{"n_layer": 13, "n_kv_head": 4, "vocab_size": 1978, "positions": "learned", "attn_scale": 0.177, "bias": "all", "init_std_qkv": 0.0411, "lr_head": 0.0218, "warmup_steps": 200, "decay_fraction": 0.635, "final_lr_fraction": 0.1, "train_tokens": 109200000, "dataset": "wikipedia_en"}
Each number is 128 + 24 x the weight over its row's rms, rounded and kept within 0 to 255. Layers, rows and columns count from 0. The size above them is the row's rms in percent of the matrix's.

# layer 4 MLP down (transposed), 512x128, rms 0.0695, rows 253-305, columns 0-63
size [ 70  29  66 102  71 110  43  38 135 109 105 100  47 135  62  72  66  77  90  67  65  54 106 148  63  82  53  48 123  60 153  49  50  46 129 127  61  90  40 136 109 150 132 186  68  48 100  72 109 106  52 164 125]
[[149 134  87 105 131 136 116 135 120 151  96  89 139 128 117 130 113 128  90 111 146 120  94 121 115 146 112 138  92 110 129 113 118 135 138 116 122 125 127 148 135 127 153 108 136 126 125 171  86 152 152 107  98 113 191 107 192 160 116 111 124 118 111 131]
 [128 111 156 145 137 125 105 164 112 111  97 107 128 105 216 113  85 126  63  98 148 145 125 104 110 139  79 145 148 136 105 144 118 142 150 127 141 117 107 105  85 110 176 138 101 125 161 141  89 124  91  98 122 129 164 159  93 136 149 121 137 140 109 135]
 [127 118 116 132 140 100 152  97 163 144 136 123 126 113 140 110  97 101 141 140  83 134 122  80 148 109 108  80 142 129 153  97 106 100 105 143 159 158 127 134 111 133 139 159 164 136 130 154 116 135 113 119 159 175 109 169 143 129 179 123 100 119  98 119]
 [144 100  95 120 123 129 119 124 142 147 115 112 108 179 120 143 118  91 114 126 135  63 115 105 155 107 149 120 145 116 154 121 117  88 157 122 134 136 143 148 158 154 150 156  71 139 148 108 129 124 104  66 136 123  54 128 147 164 145 162 147 124 172 128]
 [113 129 157 112 144 140  97 176 106 103 159 131 147 141 114 124 169 134 188 147 115  96 159 105 125 141 104 144 117 141 189 153 149  90 170 130 110 134 153 131 106 118 144 119 140 108 118 116 101 121 205 165 102 100 158 102 157 120 124 135 140 114 123 118]
 [125 110  98 131 124 143 149 124 109 132 104 156 137 132 118 122  91 127 118 134 128 158  83 153 117 113  92 149 120 125  98 128 151 122 127 131 145 171 114 134 119 165  69 126  57 111 166 147 134 126 130 160  86 124 112 123 144 125 160 111  95 137 130 132]
 [149 141 111 116  76 108 132 130 140 148 125 134 126 112 145 123 110 131 121 134 114 138 133 107 147 129 139 164 162 100 150 136 108 109  89 141 139  96 122 131 155 180 101 156 103 144 138 148 109  51 123  92 175  82 139 141  68 119 117 154 134 125 144 157]
 [154 164  93 132 111 134 120 145 101 132 168 138 131 109 118 115 149 134 140 133 117 167 152 152 133 155 120 111 133 144 133 169 146 142  92 117 122  79 164  53 104 161 130 139 137 135 136 107  89 134 129 137 124  76 141 109 141  92 138 153  96  96 117 127]
 [101  94  86 127 149 114 122 114 107 133  92 109 100 128 149 151 130 137 126 121 132 170 154  98 109 150 118 150 163  94 136  85 151 128 106 112 124 103 164  91 163 128 112 168 138 140 119 124 138 121 107  90 153 135 170 138 159 150 150 136 136 153 136  92]
 [140 164 145 107 139 129 116 128 103 109 105 132 184 143 132 134 108 158 123 111 142 120 134  94 120 138 177 125 162 104 129 126 137 108 122 126 130 124 132  93 166 122 117 103 153 123 129 124 106 166 129 120 127 111 133 176  61 171 107  85 116 126 180 113]
 [153 134 114 149 155 124  97 142 151 167 160  82 159 137 131 120 103 110 122 135 138 156 165  90  87 100 144 133 147 111 146 151 152 169 146 147 133 120 136 156 136 101 112 116 104 122 126 135 169 153 135 119  85 153 141 129 105 115 143 115 102 119 170 121]
 [135  68  61 133  84 124 100 119 157 140  83 140 134 152 152  72 160 128 142 110 102 119 163 121 146 126 132 128  86 109 117 140 178 132 153 160 137 118 113 137  86 155 107 184 140 128 131 161 133 143 146 120  96  94 129 135 104 127 138 161 106 158 107 118]
 [134 116 153 146 141  84 137  74 156  68 131 122  90  98 124 126 107 120  97 125 129 116 139 123 117 149 185 158 128 120 151 117 102 138 129 190 128 128 105 127 145 158 110 157 151 133  97 140  96 121 124 103 122 117 144 119 161 112 124 148 111 134  92 143]
 [ 92 139 156 138  96 154 139 146 145 108 124 142 119 136 105 131 136 137 130 157 115 125  85 123 133 118 124  94 137 156  88  73 163 112 153 118 121 139 132 111 122 160 147 125 125 110 117 134 127  86 136 174  75 120 111 128 110 189 100 137 123 144 101 114]
 [165 134 110 135 130 108 132  92 194 106 108  94 128  90 103  89 129 116 145 108 155 148 130  91 133 169 163 114  88 138 168 144 105 100 102 157 122 124 151 123 118 111 126 111 130 143 169 166 125 151 166  91 141  95 107 149 103 150 144 133 112  81 125 123]
 [121 128 123 169 141 115 122 125 127 134  80 117 133  99 132 151 117 120 166 128 155 125  97 116 107 146 164 124 108 136 128  82 135 134 138  99  95 131 154 156 123 137 117 171  58 115 142 169 147 150 126 136 149 139 151  97 156 151  94 118 137 137 145 141]
 [101 134  79 131 170 102 131 167 119 146 124 143 164  71 142 113 113  83 143 130 109 145 128 127 110 109 132 135 134 184 149 114 130 133 131 134 109 110 171 144 139 139 141 143 119  88 135 167 127  71 104 133 136 138 139 116 146 145 104 161 120 148 133 149]
 [114 127 141 140 156 163 133 140 141 175 162 132 150 134 118 142 150 110 118 110 137 151 118 115 132 162 137 143 119 119 128 118 126 107 128 114 108 168 109 116 114 128 170 112 117 145 112 146 130  84 193 107 159  96 139  86 124 138 130 157 185 125 115 121]
 [171 107 159 114 118 127  85  88 175 109 111 146 142 112 109 109 107 148 187 125 139 108 103  94 108 151 117 105 103 167 130 163 122 128 123 169  88 166 165 139 153 118 136 109 136 147 135 144 114 136 133 124 116 152 132 142  94 151 115 144 108  89 135 141]
 [137 102 173 146 113 142 159  95 133  77 169 114 130  88 126 103 145 132 143 143 110  60 152 106 107 133 133 104 101 141 126 124 122 129 155 143 129 149 185 127 135 158 129 128 115 117 146 129  81  92 120 149 114 115 141  90 121 127 116 162 162 143 171 139]
 [140 150 105 133 135  73 138 122 164 109 148 149 122 110 100 153 103  56 123  75  85 167 119 119 113  93 146 131 144  96 135 150 121 146 101 116 132 131 128 145 139 103 149 143 127 154 139  99 108  95  94 144 108  94 191 123 126 124 130 194 119 143 145 129]
 [140 148 133 122 110 125 106  84 164  63 141 136 174 118 152 126  94 123  70  82 117 106 173 157 141 166 147 141 159 128  82 117 151 114 118  87 183 137 138 125 119 114 142 115 162 176 140 111 141 153 149 148 107 129 126 141 121 144 120 125 136 104 144 108]
 [111 158 130  91 124 165 127 153 116 127 168 136 105 200 102 117 137 124 153 138  83 114 140 136 142 105 135 113 111 126 103 122 147 120  99 160 110 125 132 114 143 127 148 127 116 166 117 139 113  94 102 102 161 148 142 133 129 100 142 165 103 142 107 141]
 [153 143 103  65 101 135 157 153  96 135 113 157 135 157 138 114 140 170  99 140 118  90 117 116 107  83 151 172 140 129 143 148 122 120  98 167 143 131 154 110 168 133 126 135 135 138 128 180 109 160  81 112 103 127 127 118 155 127 105 157  73 122 183 136]
 [111 131 139 152 132 124 126 124 126  99 150 142 117  94 113  81 108 114  88 113 104 135 159 116 166 138 167 163  99 133 145 119 136 155 144 111 131 125 150 168 144 131 155 110 178 132 105  87 142 107 139 108 150 171  61 134 102  96 106  73 132 135 138 134]
 [129 114 101 135 164 180 151  63  88 121 127 134  97 123 130  90 146 155 111 147 144 140 133 140 173  90 155  83  77 135 128 132 118 167 101 128 119 110 158 158 157 129 113 108 125 156  87 134 122 119 102 149 118 112 146 115 136 155 129 145 104 132 127 112]
 [ 90 170 117 132 135 119 117 170  93 167 128 135 130 106 136 140 109  88 112  96  70 127  87 128 125 133 124 142  95 148 105 136 136 145 122  95 116 103 160 123 176 140 100 153 154 141  95 148 155 168 134 135 129 162 153 121 163 147 122 139 126 109 115  99]
 [156  94 118 144 114 137  95 125 138 141 116 141 111 142  94 132 127 125 119  94 152 112 116 185 175 128 135 111  97  90 135 155 125 129 147 117 125 119 126 134 128 176 105 143 145 167  86  90 118  82 115 168 150 105 164 123 151  91  95 140 181 140 107 119]
 [129 173 164 117 113 126 146 117 123 127 125 119 168 148 116 133 150 127 145 100 132  82 136 131  94  88 129  94 124 128 119 165 108 117 122 176 102 148 144 116  97 157 136 111 156 120  66  90 132 150 167 127 109 165 115 144 119 120 125 139 118 139 120  92]
 [136 132 120 150 119  79 132 147 103  96 158 155 116 118 135 132 150 140 120 116 147 116 115 104  97 136 138 118 152  90 119 144 138 169  98  70 122 113 110 147 134 118 139 150 132 151 134 100 148 163 135  87 122 176 160 133 149 112 159 111 134 107 167 113]
 [123 100 117 116 142 145 137 108 141 116 113 134 109 122 144 165 157 155 127 146 145 126  92 137 139 125 154 155 140 141 132 153  63 122  84 103 129 146 157  76  91 121 154 106 162 149 108 100 104 129 157 161 182 147 136 136 105 128  93 120 101 171 126 119]
 [140 119 155 179 110 121 123 141 145 130 101 139 149 113 160 114 108 146 143 150 132 128 192  88 140 166 126  96 173 118 133 115 100 107 144  75 162 133 143 103 117 134 157 177  76 123 110 157 134  80 162 110 107 124 155 121  89 139 134 118 128 169 118 161]
 [116 141 120  64 121 114 100 134 120 144 144 133 120 106 114  92 167 138  92 147 123 135 112 147 165 154 107 155 176 152 121 164  98 163  77 139 123 150 158 142 174 139 101 146 153 177 105  97 125 108 112 124 138 148 139 142 106 129 129 139 111 134 100 115]
 [120 140 140  90 163 142 120 159 102 148 125 117  93  99 181 130 117 111 131 128  74 115 156 108 145 115  86 170  98 131 159  65  96 127 135 131 100 123 154 161 132 124 135 159  69 117  91 188 106 113 123 114 140 132 149 142 169 106 184 106 156 119 127 142]
 [117 150 122 174 104 123 125 124 135 149 117 146 138 132 143 141 121 119 105 108 169 125 128 143 102 142 118 116 125 125 139 202 127 136 141 144 130 142 128  64  99 125  66 131 138 148 121 141 170 118 147  64 109 142 155 105 112 133 114 138 163 143 121 128]
 [113 124 138  77 142 142  98 117 125 163 114  77 105 132 143 120 130 114 123 145 112 125 117 134 152 132 116 146 121  68 159 137  87  71 156 149 102 140 132 114 108 171 135 125 172 136 159 122 165 127 134 156 105 155 132 144 125 108 155 130 131 128 124 127]
 [138 168 185 163 134 156 141 126 145 144 116 162 163 118 129 171 128 118 129 148 116 134 167 122 115 103  97 115 127 161 139 116 100 119 116 152 180 124 100 118  97 132 128 141 129 139 117 145 108 146  88 146 130  88 144 148 135 123 175 168 101 121 135 139]
 [171 117 124 150  94 121 148 114 114 152 139 135 156 113 191 126 120 155 109 134 123 126  98 122 125 138  88 128 139  79  81  97 132 156  98 165  75 145 136 133 115 123 153 104 111  97 136 153 109 140 102 124 143 130 136 165 145 158 115 177 106 148 139 130]
 [112 105 119 105 139 103 146 138 156 160 109 116 128 156 128 148 116  93 119 143  83 161 103 127 156 120 107  62  96 109 158 115 118 111 136 118 169 114 126 148 116  83 159 143 108 118  85 166 136 135 143 140 134 124 182 103 115 137 153 140 135 116 117 118]
 [131 136 179 147 118 135  90  94 151 153 117 130 136 122 153 138 162 122 118 114 126 105 100 144 121 134  81 118  99 118 132 173 145 141 128 137 115 121 142 129 133 131 136 105 143 139 106  83 107  98 132 137 128 125 145 109 123 139 146  99 100 125 101  89]
 [136 167 128 104 117 114 107 106 161 138 130 151 134 122 145 131 118 114 107 120 103 147 156 136 123 109 139 128 109 127  75 154 151 159 142 137 119 132 142 124 102 113 132 129 116 156  81 136 163 153 112 144 181  46  90 168 111  99 139 112 152 125 128 114]
 [179 138  96 133  70  78  91  98 136 101 129 121 118 117  72 139 142 152 116 155 145 140  85 128 151 150 142 141 132 119 149 149 171 143 136 141 105 123 106 140 148 125 108 108 171  93 120 111  92 127 169 169 132 143 133 143  81 137 114 109 137 134 137 147]
 [130 129 172 133 124 151 110 120 101 103 177 118 155 173 150  92 129 170 134 105 129 124 122 113 101 118 132 110 108 151 129 108 149 120 158 143 150 118  89 116 168 145  85 150 106 112 108 127 128 126  84 126 132 129 186 118  98 160  98  86 101 166 158 140]
 [128 113 129 128 152 111 134  69 108 111 138  85 138 126 105 156 128 104  94  95 116 151 151 190 137 106 130 150 162  96 148 138 139 128  98  97 143 152 172 126 136 151 101 129 112 117  98 128 144 133 107 122 119 166 134 120 122 133 180 116 129 122  71 175]
 [123 125  92 134 145 124 102 137  81 140 162 111 100 144 119  75 117 140 103 135 118 129 162 131 180  99 144 124 135 136 142  87 126 129  87 150  79 113 141 168 119 144 158 185 120 132  93 123 144 150 148 114 124 119 115 105 122  87 123 148 178 126 125  89]
 [112 127 147 146 108 154 188 145 116 169  88 102 157 133 109 146  77 121  98 116 144 111  81 166 146 151 137 113 149 123  92 152  93 150 173 114 141 122 112  85 168 113 154 111 176 114 147 127  91 160 173 132 129 128  79 123 137  99 155 133  94 116 185 119]
 [113 119  82 106 179 131 121  93 125  96 151 145 178 159  94 176  90 146 130 115 123 146 127 133 105 159  84 161 174 151  89 140 123 129 170 117 125 129 131 134 113 143 137  90 120 144 121 180 187 153 111  55 138 157 104 146 144 146 121 115 102 149 111 128]
 [126 167 143 156 100 127 129  95 121 129 131 118 113 178 132 131 177 140 170 100 145  86 129 100 130 175 137 120 159 106 109 126 155 118 166 116 157  86  99 120 123 139 143 154  57 136 156 125 142 152 149 123 139  91 168 117 119 145 120 108 118 153 140  98]
 [131 111 182  87 140 131 115 136 141 116 139  89 149 128 100 138 141 144 144 101 132  96 114 138 133 110 143 112 116 159 127 173 182 149 118 106  99 157 117 109 141 123 176 131  86 155 109 102  99  69 152 111 128 170 141 110 138 149 120 128 137 150 173 122]
 [ 85 148 106  91 146 139 121 147 100 124  92 149 138 128 146 111 166 128 170 133 134 114 138 122 137 140 138 110 180 145 138 132 129 178 104 147 136 131 131  93 100 141 127 134 135 126 161 155 149 118 126 105 141 111  96  97 100 126  84 140 128 146 122 139]
 [135 147 134 168 151 159  78 130 126 129 106 158 106 135 119 150 111  94 172 128 198 152 138 110  87 136 141 166 144 144 129 107 136  96 146 105 102 101 145  94 119 123 117 174  88 129 127 120 161 143 137 130 129 142 125  91 143  98 140 105 144 120 110 119]
 [149 184  61 163 132 114 138 119 135 129 148 164 160 123 118 110 148 162 125 134 137 141 125 136 131 106 140  94 138 143 154 135 133 122  96 128 165 109  99 145 153 105 148 151  84 126 143 129  92 120 100 125 100 164 114  94 110 136 144 124 131 114 171 126]
 [124 100 135 126 198 120 117 153 166 115 115 111 146 142 141 130 156 138  98 128 106 114 126 102 136 132 167 152 180  77 154 141 136 151 103 109 138 128 136 148 120 181 124 144 137 158 139  71 131 101 119 138 189  66 111 142 135 134  86  97 154 118 141 150]]
# layer 4 MLP up, 512x128, rms 0.144, rows 254-305, columns 0-63
size [ 28  60 105  76 110  48  44 137 120 104 105  45 145  64  83  71  86  94  71  82  54 102 139  56  86  46  49 127  60 149  51  59  53 123 130  68  92  45 130 108 141 122 170  71  49  91  95  99 106  67 156 130]
[[ 99 127 127 134 106 131 161 102 133 142 161 131 157 135  39 142 158  97 178 148 126 108 129 152 143 123 185 121 120 129 137 117 153 129 112 119 125 125 144 168 160 152  73 127 149 125  98 120 179 113 174 161 136 129 101 102 127 143 127 122 109 135 156 141]
 [127 139 128 143  74  88 138 122 136 132 125 101 127  95 143 115 111 108 130 166 106 113 118 128 149 142 108  93 130 148 143 136 110  89 106 119 168 145 165 144 116 143 160 137 133 139 171 146 104 124 102 143 124 154 123 131 132  83 166 119 146 100 123 122]
 [114 100 146 110 136 103  72 132 129 163  79 106 135 114 136 132 114 126  76 160 125 118 156 139  86 102 134 118 157 145  84 167 111 121 142 161 116 137 117 143 159 156 126 104 131 151 150 108 138 109  98 116 169 150  92 142 121 123 138 132 111 144 130 107]
 [ 93 160 150 133 117 138 144 169  81  87 133 108 105 117 117 127 158 147 168 132 104  92 135 146 129 102 149 122 147 174 157 125 123  95 133 129 119 114 128 145 124 146 156 132 141  84 107 114 106 134 215 163 116 129 126 107 141 132 136 145 130 136 144 102]
 [146 106 140  35 137 102 105 113 110 156 112 140 120 109  88 116 138 137 163 151  84 114  92 158 124 132 165 160 124 150 115 130 136 102 120 146 133 152 139 156 167 161  98 131  98 156 127 154 106 134 117 155 106 124 150 166 145 110 138 120 150  95 106 150]
 [109 116 163 146 187 144  95 173 109 140 152 112  95 121  97 124 139 126 151 111 158 140 124 126 130 130 124 111 100 154 116 127 105 160 150 104 112 150 126 126 127  93 144  70 151 140 131 116 123 194 168 147  83 161  94 108 185 113 119 135 110 136 141 118]
 [145 171  89 131 152 132 108 142  86 120 141 146 127 102 124  70 139 151 144 132 110 141 137 149 131 152 103 115 148 143 145 159 161 115 114 137 139  54 158  88  79 161 138 128 140 126 137 137  75  96 139 118 117 100 145  98 148 104 160 148 141 109 130 146]
 [ 90 149 127 146 146 121 138 139 128 114 125 162 147 141 152 152 129 117 100 114 149 146 113 162 139 140 126 103 124 149 104  92 154  88 100 148 160 147 144 132 120 131  99 143 105 120 112 111  88 103  87 112 185 108 123 144 153 135 159 138 116 116 108  93]
 [136 126 134 127 114 144 104  85 128 100 185 104 154 121 164 144 173 116 182 116 158 121 123 116 123 167 137 173 155 121 139 126 107 119  66 116 140 155 113 152 109 110 120  96 170 135 141 142 162 136 133 115 112 159 123 146  99 125  94 152  86 140 156  82]
 [169 146 139 141 150 121  97 152 132 172 158 118 130 125 126  99 117 116  93 137 124 132 139  98  90  96 125 133 155 145  87 138 136 186 140 132 137 123 123 153 134  73  92 110 145 148 114 142 180 153 141 109  88 195 100 151 127 110 148 120 108 135 137 142]
 [137 121 206 138 148 116 134 139 111 135 131  95 128 102 113 144  91 112 115 136 123 138  97 118 122 144 116 133 164 145 113 128  77 128 136  75 131 147 156 121 164 131 150 108 111 173 119 101 125  98 150  95 113 130 122 122 147 176 108 138 122 108  86 192]
 [146 165 138 191 170 104 153  87 121 115 140 149  81  98 144  93 133  99 106 120 143 111 123 101 114 172 165 119 146 121 153 108 108 148 126 119 117 164 140 160  90 141 111 154 122 137 126 151  96 173 141  97  93 105 119 109 162 113 139 140 130 115 104 153]
 [100 123 138 140 133 126 115 114 100  71 110 103 131 143 123 139  99 101 116 120 150 149  92 162 154 124 122 119 148 141 148  45 156 128 138 101 129 144 176 159 121 113 135 131 121 146 134 143 176 105 127 101 129 114 144 107 179 130 112 109 139 170 106  79]
 [113 112  94 135 145 127 124  89 127 144 117  78 147  94 142 105 137  64 137 161 149 140  99 104 118 165 153 115 104 132 130 110 155 113 128 161 112 134 179 131 115 109 125 114 124 142 140 199 142 163 143 110 120 135 106 125 130 117 122 141 167  76 107 147]
 [145 147 128  95 112 119 146 120 114 121 166 131 115 154 117  99 137 169 125 131 113 132 150 142 157 111 100 127 149 115 126 168 147 131 128 165 151 137 101  84 135 127 115  70 187 136 128 120 102 106 137 145 104 101 104 176 108 116 143 125 123 136 138 116]
 [104 129 103 119 170 106 133 155 113 159 118 141 145  77 150 119 117 110 152 148 121 119 123 135  88  98 146 129 151 188 158 120 129 123 121 144  96 126 150 156 156 122 150 144 118  57 136 172 124  99 114 145 141 138 129  97 127 123 115 147 100 152 110 156]
 [167 160 132 148 134 143 149 141 122 149 110 134 102  84 103 112 157 156 140  71 102 134 103 157 125 130  98 131 117 146 128 143 123 168 128 124 120 108 128  87 101 133  81  78 154 157 130 149 118  93 119 133 109 134 122 159 119 153 113 130 170 110 141  98]
 [114 110 118 168 133 150 154 147 123 158  94 115 154 134 137 172 156 159  85 159 111 112 116 135 141  74 143  83 167 143 133 114 132 175 115 128 126  85 121 177 103 146 122 131 147  94 121  80 128 139 113 153 151 109 143 149 132 151 146 147  99 126 134 142]
 [106 129 124 206 155 134 101 136 111 148 102 122 142 139 122 161 124 147  91 128 154 118  77 136  96 111 157 141 132 157 116 126 147 186 133  85 129 122 153 167 134 141 113 154 156 122 138 118 144 115 134 113 124 146 156 160 157 172 129 148 152 109 134 168]
 [131 125 125  91 121  58 133  57 171 112 130 142 123 114 100 137 130 126 170 130 109 121  94 144 109 103 162 139 140  99 130 143 150  89  86 129 145 193 147 142 153  86 116 167 100 104  88 139 113 101  91 137 144 115 152 123 142 114 127 199 119 129 136 157]
 [149 143 132 122  98 125  70 103 119  64 147 133 184 122 159 139 104 139  73  93 127 109 133 172 115 169 164 132 155 142 100 128 134 122  92  89 175 149 122 164 144 115 138 117 171 158 131 120 150 121 124 127 107 138 124 120 127 125 115 123  97  78 124 103]
 [127 121  85 110 144 139 139 124 163 128 148 108 100 191 107 156 157 132 115 121  92 163 153 170 133  79 134  81 135 138 128 126 132 136 107 130 131 102 140 149  99 126 138 131 130 140 116 142  93  99 165  86 197 115 135 120 131 121 158 157 129 156 144 119]
 [158 146  88 111  96 139 128 118 133 178 127 144 109 179 153 134 160 156 103 143 133  93 103 110  98 122 161 139 144 185 152 159 104 137  56 132 151 111 128 132 161 108  92  98 159 124 120 149 135 160 141 126  85 139 136 114 144 105 148 141 101 112 140 122]
 [101 132 148 129 137 129 116 107 119 107 160 146 102  98 139  80  95 109  87 100 109 175 140 118 153 136 163 165 112 134 154 113 133 129 130 113 120 138 177 180 145 134 169 127 173 125 106  82 126 102 149 104 169 158  80 128  91 118 126  97 100 148 129 117]
 [153 135  63 153 148 112 124 106  64 154 140 154  95 113 166 133 164 181 120 101 150  98 161 129 135  98 124  88 125 173 159 152 100 151 140 145 147  94 107 160 123 127 119 155 169 142 116 106 113 135 152  99 115 134 147  93 107 114 112 150 109 120  89 145]
 [111 176 141 113 132 129 107 180 102 173 119 130 123 100 141 128 108  90  99 121  73 118  96 132 123 140 116 147 101 155 125 120 140 134 125  98 123 117 166 131 164 142 106 134 134 159  66 172 128 174 145 125 115 180 146 106 146 106 129 154 137 113 109 123]
 [154 102 119 158 142 123 107 128 120 126 123 111 123 130  66  97 133 127  86  90 142 141 105 177 146 131 125 111 124 113 115 125 152 124 164 107 131 137 134 117 134 184  66 136 137 151 106 103 123  90 113 165 171 131 125 131 154 131 101 128 164 121  98 124]
 [118 161 127 113 124 115 139 132 122 138 142 122 138 121  94 137 125 111 119 132 131  89 137 127 117  68 131 106 136 104  94 161  86 127 118 166  92 156 141 140 108 120 184  67 161 114  88  90 126 194 171 124 122 132 126 151 152 107 145 149 117 147 111 101]
 [159 135 112 121 112  77 107 139 110  95 133 167 131 103 145 124 145 141 157 124 134 133 115 117  95 140 137 121 145 109 106 169 143 158 121 110 114 107  98 147 143 110 138 168 114 143 115 137 141 200 146  86 101 167 150 133 150  97 136 120 129 102 146  97]
 [158 171 143 129  99 104 147 147 114 145 140  93 124 120 136 121 120 147 111  96  88  97 166 132 138  63 132 173 134 161  50 151 126 190 145 115 113 133 150 144 134 105 136 157 138 146 122  95 159 133 125 129  86 124  96 155 141 141 133 144 128 151 127 115]
 [117 128 146 104 182 114 136 145 124 127 168 127 119 136 106  98 128 115 135 126 143 135  96 131 139 145 111 155 102 163 148 165 102 137 105 184  91 159 156 126 126 110  65 100 145 138 126 163 114 103 137 172  96 183  98 135 146 125 103  95 144 131  96 133]
 [144 130 135  22 103  89 122 145 105 128 121 129 155 104 134 104 174 153 111 162 119 129 104 156 147 148 113 137 153 171 130 164 126 152  89 142 135 172 111 135 138 155  98 131 176 171 125 142 114 119 139 124 125 129 130 149 110 115 144 134 132 113 106 131]
 [133  95 106 172  85 118 124 113 155 100 142 170 149 134  71 125 110 134 107 150 170 132 114 127 113 124 181 119 162 104 128 188 149 141 144 133 150  90  90 115 138 116 124  99 171 136 182  98 164 159 106 150  94 122 111 109  97 109  85 150 117 147 123 138]
 [118 133 166 157  89  86 115 107 115 124 124 115 174  92 116 124 142 146 122 133 154 136 100 179 125 139 135  85 136 132 107 151 142 154 119 142 154 117 162  90 128 127 105  90 131 178 116 159 121 162 132  86 121 117 109 121 148 147 116 144 141 114 125  91]
 [127 130 118 139 170 136 135 131 129 122 132 111 131 127 101 129 129 131 110 170 146  86 131 114 137 117 119  97 126 118 119 114  91  87  83 143 117  92 144 134  75 137 121 153 108  95 188 157 135 105 101  87  74 139 163 122 126 120 151 140 139 125 153 156]
 [139  97 111 102 129 112 113 106  87 112 144 135 134 146 142  76 114 130 133 134 146 134 116 129 117 129 162 148 123  30 118 145 143 133 142 153  73 129 151 114 141 119 138 113 145 115 133 154 148 142 140 121 129 160 108 127 102 111  79 109 109 160  92 139]
 [168 116 133 154 122 152 146 141 118 121 136 123 143  96 181 137 140 158 112 173 119 136 110 152 128 125 115 106 124  94 104  91 160 140  98 151 107 145 150 148  96  84 132 103 143  87 102 143  98 157 108 106 146 138 139 154 148 160 132 175 107 141 165 146]
 [157 143 149 146 147 174 104 121 123 104 167 121 124 114 126  93 116 131 138 143 158 104 162 109 106 123 146 160 143 114  86 131 124 144 100 165 105 107 148 106 142 161 107  97 163 131 177 107 160 123 114  96 121 116  94 159 137  88 126 112  85 138 118 140]
 [110 109 150 184 125 137  82  92 147  95 137 130 157 137 123 181 153 100 111 121 151 114  79 159 138 119  84  83 133 137 160 162 165 116  89 156 147 120 145 150 108 138 114  51 162 151  88 107 125 134 119 143 133 151 127 173 136 157 129 123 118  85  83 105]
 [155 150 102 158  99 126 137 102 162 106 134 114 140 135 132 102 121 137 145 102  93 125 117 146 159 106 115 106 113 140 109 132 130 129 128 111 134 134 169 136 129 108 122 136 209 148 110 182 124  79 118 130 139 155  78 132  98 124 148 132 158 130 108 120]
 [147 148 149 153 128 108 111 147 111 157 104 192 134 118 110  82 111 117 124  93 100 144 129 168 166 143 128 173  89 103  90 133 102 151 155 130 157 119 168 153 110 117 157 130 120 146 135  85 127 144 139  94 127 129 159 138 187 129 130 139  99 124 121 110]
 [142 129 162 152 161 199 127  94 133 107  93 124 177 197  84 104 140 154  94 109 139 134  98 118 129 160 105  95 132 134 112 104 104 132 110 118 166 124 138 136 140 112 108 128 143 107 138 115 163 102 106 105 152 118 162 105 127 150 121 111 122 109 157 107]
 [101 149 132 111 113 140 139 122 132 107 157  65 130 141 126 114 169 122 149 136 106 160 135 155 131 123 159 113 143  75 160 105 187 146 132  78 109 136 161 102 117 140  86 126 122  77 141 158 125 111  89 150 160 120 140 139 123 131 117 140 112 127 118 159]
 [150 130 111 121 135 155 133 114 162 156 107 111 134 122 125 141 104 118 100 144 129 134  86 141 104 160  88 148 137 102  86 131 150 105 172 148 121 143 128 104 166 134 118  72 146 128 134 142 156 110 123 158 108 141 106  98 155 160  85 125 103 127 136 124]
 [105 128 107 125 124 113  90 117 117 120 124 158 102 143 174 152 107 103 160 122  97 157 123 148 126  98 131 114 147 123 116 128 112  71 110 147 138 133 136 110  90 166 119 143  73 143 123 188 114 168 117 139 128 202 170 110 137 104 107 149 133  96 110 149]
 [152 161 124 138 111  98 151 122 160 153 131 147 164 139  94 173 125 119  97 104 113 122 113 145 105  93  79 119 179 175 113 139 125 126 156 135 143 118 110 144  89 148 138  82 176 167 123 136 153 121 139  67 121 139 137 169 134 138 147 138 142 163 158 107]
 [139  86 105  69 139 133 132 149 146 150 137 175 146  97 124 134  97 112  97 182 116 157 119 136 133  85 114 134 124 146 149 154 104 140 105 144 113 176 138 125 138 113 122  88 201 125 106 135 117 124 103 148  89 158 102 135 135  96 137 142 142 116 109 168]
 [135 128 130 140 138 110 111 128  92 143 119  91 102 139 133 177 141 110 102 103  95 108 114 144 104 148 119 137 136 142  94 106 176 156 125 109 148 119 157 169 114 114 151 194  61 142 141 168 132  91 118  79 154 161 161 152 122 140 103 175 126 114 140  96]
 [101 129 144 117 157 180 120 127 122 108  72 117 137 114 128 138 167 141 163 169 140 152 113 155 136 141 141 145 175 144 140 121 169 129  58 110 150 151 148  94 112 133 127 103 145 122 164 150 131  48 109 101 152 124 123 116 124 108  87 125 105 140 144 107]
 [128 116 112  89  58  90 167 121 123 135 147 116 141 130 147 108 153 188 100 127  90 114 109 124 143 107 110 114 118 105 116 156 117 138 122 151 152 167 102 119 138 140 136  85 155 131 143 151  81 142 109 162 124 112 141 169 112 152 119 142 109 138 159 144]
 [113 175  81 123 129 141 183 137 114 118 162 165 161 110 150 123 138 147 114 110 103 144 141 118 118 136 167 107 125  82 168 139  97  92 137 131 126  92 143  76 113 117 112 136 134  98 159 134  98 139 120 121 122 106 130 131  79  94 155 156 100 135 118 133]
 [118 133 126 128 182 145 111 146 136 152 130  98 142 102 162  96 150 178 137 119 125 121 115 104 120 171 125 124 172 121 102 155 160 127 108 122 147 164 136 142  88 154  80 116 104 153 160 143 153 130 134 133 143 102 144  94 151 116  54 128 134 117 113 166]]